Part of a small language model's weights.
Architecture: RMSNorm before each block, no biases in attention or MLP, untied embeddings.
Training: a variant of Adam for these matrices, 5579 steps.
Each number is 500 + 40 x the weight over its row's rms, rounded and kept within 0 to 999. Layers, rows and columns count from 0. Numbers have three digits each. The size before them is the row's rms in percent of the matrix's.

# layer 5 MLP gate, 832x256, rms 0.0987, rows 789-831, columns 128-255
100:487523499489443491527476438528445590445525518520541551484544420511514553531561547493487507500499520537494546568482478494472534524517543524443514481501464534477572484504582531577513487531514494497471474548486491522527501454515456532410418514515560436517521527488473513509556468433461475581535467526534511551488586461505556545498467426525498509459512542517530541517580572530448485548484
100:453456495493602495484546491495552513484503460602522473532507513530473446456499496507559573481487495491469554504585489447448516525546537450545486495518441528494548523525471546502509474529472439488436457454489490570535470559490497554476466528483540486497454460500509514485505543472508440528566534503430505464485484560441467560465538569564515590508498544446496513518508448461537487635545
092:460534420453502512564545492474540508473495491465500492575502472481508504480425469537458585547482530502537458445501535496446429519485486495479509455478526474476499459476473503485475560461522463506554526487562470536519472492461522586519408540544471541530506551579532502533486485541439540521505485489552423477425484474503465407477527501543515508472502501503505501516499498494508502519511
101:479533475539531541567497507497559507447526502538494535492472560471547484494440481521500530539543435464481538443523503506505518522477478515519457496465528529496499489534457496526519501514508512491538469475461547525482499544424518495549488543590534439438452559532557511517452547469487400474469508474494445461422492433496522520495490466524486528486602519458527516493527491535535507496560
086:452557500493553499478587470492479510468458498542460444567506499501414480592470469553527458423528503467480506529509576531447496535492453509558494531490494533428572446540443502470602445513488488515472525483467529470508538560513513514474417523450528403449448567478486383496592549472490540488461530481567414467514562560556523502490509531535432476457515548534502507463492553565555499492518
093:486539430514575456493522532540536518484572463477520556519527436546530425508499460484464494476501449472531554515429507456571483498568508507502456488560519480465526521487398566529548476488511494498449514502512525484507474541464461499569555503532466484462419506455478460495465611496500407476506495479530502543579516413456568493513507481539458513443493512429464528478542552487488482556497
098:483560556452470442528498460472434538451514522504494482533552420495549499546578469525541510446478509566493543528468520446541503476494585460454432518499447493536559521486528548488464513473511490546508429494456477515428464474459479522491477489410451490536571406429389572559512484530489458475532459504512509557431451506515574485470474528511546471499494593498455498553520571441522510496489
096:517477435509404481461518518470535460523602559477478479584502531438477475514534535579479507494506481512407476383473557550547525497538493518449509429473480521552522507472520588499493530484457552530539578498515430438508480534527540536544455506463530489526512433470424542528511484535456466463504488499507480499490542499494570454509493485527494479461541517501444472560482506523574521555435
117:465485431526579537499587371526468498471549441531487441529473444459522436517495549530514570468501571535532553484468531507484519578518467459505423433445396484511550478574516464467515498497494555474496465500529494470507460454500543491439487471569472461432484474469501472459505485440501544467556529538564499536422459530556509519490529541510538475516517528474476511479535500489527502385558
097:497545493528522444545481394500488532535477445477508483498522529505494524482575496514549489460570534536504511488482454466536521530476518509495503569486447427445563550481536485569440526512536500460419445484530535409482505551520500513515512567540505446536514473562483555509598554494472497477585498493565522554479522514486571531485430451529465504549455533524484551496483442436545465456443
105:475472465571500584463494496512490448473550504515539528550459470499509478465532442473487501525485491490515574459456556632539436464545458446443447515451514486481459569473497525563463512464456538491510444524508506500527491458520483453446518519519489549469432463530408395458517431498499488488466437513512487474543582541508509434559516496441501476551513507467528522442496516455488534492574
100:532552533490535511474392459487510513479546466444545520536507481496484505508521540475443519520477496551587538521544520513507560496492504521418480451506490525456515493509507605460505504480474488477522451434538535522470448535544471554476407601547493463502499532590506507523521511437406505522559549549483482538480562539489446497507418510473557551530491475517459504549535561545532491457454
100:482516545563473460452460481481550469565551485589521438504521482481456432545496403531454501525546558459500528488543472525562524483548562550463441516615511523485456508478464482503478510534523506481544459557518447498488527500469478519483461515466426493516451551504471531490594432482444473475534548482513523511492478476496521464491568528451474519493484546485438495559464520469482557539525
096:468504486552495525495510442535571583536596485473492515590540470490445534466478568491578516488496430549501571467477457498461410495485532447429452453504468434485484495478505510515469534551457547530436446492501502506505509441540504458460430520443501520457520444519495476486536438473514515509490541463459404556486461508519517462523504490480566491482485564463467510480471464486452489555463
105:495471466488480492456452424491531485513467520484455467488386497496479447496469537545533509498557509449539534461457492554560503482493535497456455474512500511422495440474531512527523554509462522456522560511494476468456494514472538491498529535492492479475502523485504514466412552469534489519486503440469422528549481491531589493474555496535513530533512629478516497446510508549487456525475
104:505494488471548502545574491484465562465516457533528539430516482604508486388528499426485501491547586388527578570535538513517502466536550469538459514449465529403529516448461433509527500477497511516420501517538516518539491454517496567492470513501512461522461512438539480600510460489505470516544471511615499522516495507490510445535495445489524445493479584520497437518530563440481459470487
104:492476510460458483432503526533529556566490484440507464502520475486454495555554513467597510472517581481500594479487489463531517441490423412447470472462495476514578420490474476472479455486484585492518569522573498511497492483471508469529523513432546464481536475541511505516534545412454424494531499515520500444541539509546491487496539558515511526462519498518517472497480531457473535566451
095:468501435551542549529522524543444474558471568507506544483497519506497497397529547535520563489518556494490549541383543502513425480494488560525454541553497463570577514501524516559510485503454537537573469521519505515432512535465492561434497570521496466537456467501437488450549501529475477512513515527544489516487543500521583492555542519512519482530522511405477462485523465559524494466542
104:500482511435475588507444559473482578530475518536556492476484454484502475471547569515473532500537498528506599528474480509518476526462494449468389418433495499565553511484513458409470570477463555423519518526464493506462469410519488496522495561511512574513462530509434537485449505485436474506509515537572432538525491495437489517547485509488544509533525595470534527548561565497530515413481
105:577445554572502550431528524519557455470529525522577512486517497456508536588422559442478509482464554463523513482489508568511560511593523524437502519512488498447539509534479486492521482556562484463468523574484432511559524488492425530431489508481454570505498447558573483575481513448490487512507541536450478474424491594504566471506556568482527529512477494468478515516430541511485580542480
097:474471464559514517446476476475479531505518505481526462510535496499444409448477462433488544588597519550433525430485512536522447511480480518507539571479459480472541474488456431503471532461487530400544444464530477485533488494453443437500551489442498558456418502515488481523471517507512467466473517553553510542500478505488480452601509539553490547517521456515469470437525469464551479468453
089:492454467585514522484500542523489561483493543495541464458495417524514482449378550551496502535462472479506511505518460446536467498533430535446467566486470508535527487507461477508526583569519513508463497474543462474577556497570564526449496522547522461488501539502461470506541482464460442508490433476461495492453517480465548487463564529502538536435604445461456494469411477471448426469499
095:465409458520496480537439531486530541571468499444558520500473480524504409450508515454467499481508481447487521461500531553583552547506515473536489428521446479437487485516453436517530526515451482505498454510513529560479566472506469490590540431574469486479439485447530456509506461502481412514485515529475528503482432489529455499473531494558555515526453505495482528522492524477528570529513
085:519492437581488521495521571471589515519467517478539493492483553514454502471434497505432483524488509475498466500453524462519521536528518453495489537462462510475571498438514473577450495406542495468515564450475401522528458537481467479522518536505427443499544509494494496492466448553490527435538534496484489500524501460507557495490467520579446465444526498470509519472507521384495405491486
102:484494442599475499468513530499467524457459533507451532567531475412522505424462519532479448493458521441462544395439510505508464511490459496523420512530455530451456530513577551506460511519457503511513477500532385587487532467508490515487553507456412530530457481482558454556560463511470564506527566522468451513431564419545510492437475437503556557486543542507514514436552493477566488448493
108:531533507455483465536480521485538565467508507452469484528493457454508492512457498502530514423525561546456530473515554559517522497448499490495553486480487500477463484470450478473520492510515466551496458536483487583497521475466464521477478528548479307425510491478534456470427410559525472473467482461484532551478582463526570570403523551557570555410465533463454490423494539472482485542490
103:563453521495504515464448506556485558492435451509514477503458455504502499484521499468546524519462458473494545521471539486559484515508541408483527537451562494466538519556485537510526548377468537506505525497493461454523417508452522515527488516520485458415493467545476518495489464495474461483488427477580514527477579464466505494541426545529512511476504516561448458489554495503590451497525
098:464513482531603477466466448506529538505495516452468428564467579499463501543501543469449478548493461435498495532484505495499527465465510492475516442527495525462520473389468563404534536507492557566424497472510463503526564491487507524447465507532478473545532585499404478496455508479468448549501436538450509493475546413514533440524483448547453558525514516488537532480556509495571498566508
104:439466551433547480458452508521506515468487541469504477549551522485443554502460448619489454498475513489507542472501477531467491508502523417518485461460507518471491498482525513547537503492471457552540500577573515491562442444541491464463466544478501476527484516480476503592530456525528474526464513532553543463492527491553503471445507483462537496488490480582452435453440538458514472539465
115:529542500500490426494546514498518501512536483508471472495501522589593514534379543489510584563549522506519558477459492515472491492457545526481448464495519469471527495441541551511448495483467525512482516466588453474499498523511495486488450525590574523531518473553549478487547519476494439474482540564572499483460485499521532435531450575541437468522515560462429468472485554512486483498491
092:412451505516410510468482511504474449509567555447585562521536425511495433475463498494528514486588428476560574519446486486540522517587518478480489458539493415562517521424449520517583555513503473475494501536508464507549495509536544481488503478464518463452507518467415548550510465444460461479555527506483426563526527541471549463503547512495554526528500451455506455518520542565488452544506
107:519469590427443462517513539532523477513514444516483478531451451540552506518467578481558518494503505496477534473539545510488519475552482501501498496484462542469551474464488466434509509534545512488477436492525497501576567426503499439444486571461561515477480442535469486459542464425639500511514419501488466451459523487503502471477523482448556492513524579489529578456505532544483596499475
089:517476512417443505467500443546479582474515457511555508501574485463516543533441531466504523520543467499513532592601511507462533478442496458467555407564549454506515475506480500475530463542514493474557518511502491468479558509508520525473563521429479543478505484524487468476524468426501461469565507508491459557561445455441464562519498528518604525488476507458523514477521526536515500478567
107:466483463497507449540563496562520506542515447431496505539508507447489397486430512473484485519381515520463534523487517546523491568479479545552504454436457531475488437464510534508494555497478535471503566482492520534480542473489529548513510491504477491520543463481486524474494453440530441487535479482587490508425412536478513460497466390434538504555469578475454490498510505498466560447501
102:495430570533551519569560505497561505531507521509496465495483485477504471497500505445530509524542503507569560426504439510562521488479516510500514527464547467565450469397468400403540514457490477507487507558563523505455447484502529435521535560472517512502499487521523463535447466484529426464552591514512504482514428486563606500531463488551518536559519471504421452528529503491478535524517
104:526514528521529526497491480525517409480584460499475522458510549486498489556466475529427470538416542497540487531488551516470496495520485493501479542432511533464605478462583524556444496482527520542434485523557555547581395509494531497495484482434436522447482483515525437551554469561514464477523543532574483571522529470489540469533508436414507511506482486536495518440582565460548585497482
103:476564515556525571523458452497493497544512446423520570515505507554514549458531464497486525490491490501531533546463485559550515493551493432527481445531531534486559435378544503527476524413502473436427507496505464473579515480466530468522546541563528491513470524516511453508424542539502444468458517508472497468491497437492518413555560527502473583490478535540472454516476515391484514542498
112:535520556503454448455559540491498460472511446466501476494435460424524448517435525488493476521477582525503519499469528464523465559533486430503439467488539520402565557497506475494513661506493523466562510510503473518508478412508516540512518575550513498485536480564579533522519515462492475492488483428529441483512505567419567518499456524502568492468514529497497470469465471476545404513489
093:542487464500495501515523473506577534489476419472496458531481502496567484422494511505544541536462577490427482513518495523569616483533527519531497539492480523489500532539492516388557563453476439463491470550501509530608468447420462510498507479528480467478461487508553483552451510509501458485469481538478484447475510577479455467591477395501479510451499469453462546514458457457475448531517
106:531458548506538496518518412514511528509505559515464535458563495587517488571518539545504467514476550483517538560479523590489471544451509535475512535487535425552494571527509362459480534525496438479486441470448577480462525464478475503557511532507476450471492410503566535496515523440527482514554509534539514490474565507558494552499524513562610563508549551364498467483586483498483535532453
099:469527510484463552485445515516458518508516516457454510475587498458472506488484498484527527454561519525573526488519516524459462443433476537500519458501535453586439548476560410571562506464479523541490426588531514490477501477463458454464515519551432421449503528510495508498535366441457420459462513536525553443488505481460505462499556562489533523465527511486483515599418517495517521534488
099:531525476493461572530520444496487504460515561511410406590573482494457475483528494511476518482476542476535519480502535540455507541542523509504484519503475524422524565485504484543516511488453469479479439549478557604476529497471571495466464525528507474560473460510487472564516453506467491502531520578499483478482420439492532454588483448570521544444600588483476567492457495388494457493502
102:500521466511544513513433549521474549559462463427496508499494529537510510482534493426505517491501535422482559496459481505511446489421443499570471487516513417436464535520488462508490535436446532468561521555434516455459538440506510448446452493573488434510521493515448505424455496505470486479526419515539508478458561425426434492519424513503479544436604537520539479455453478483521504430541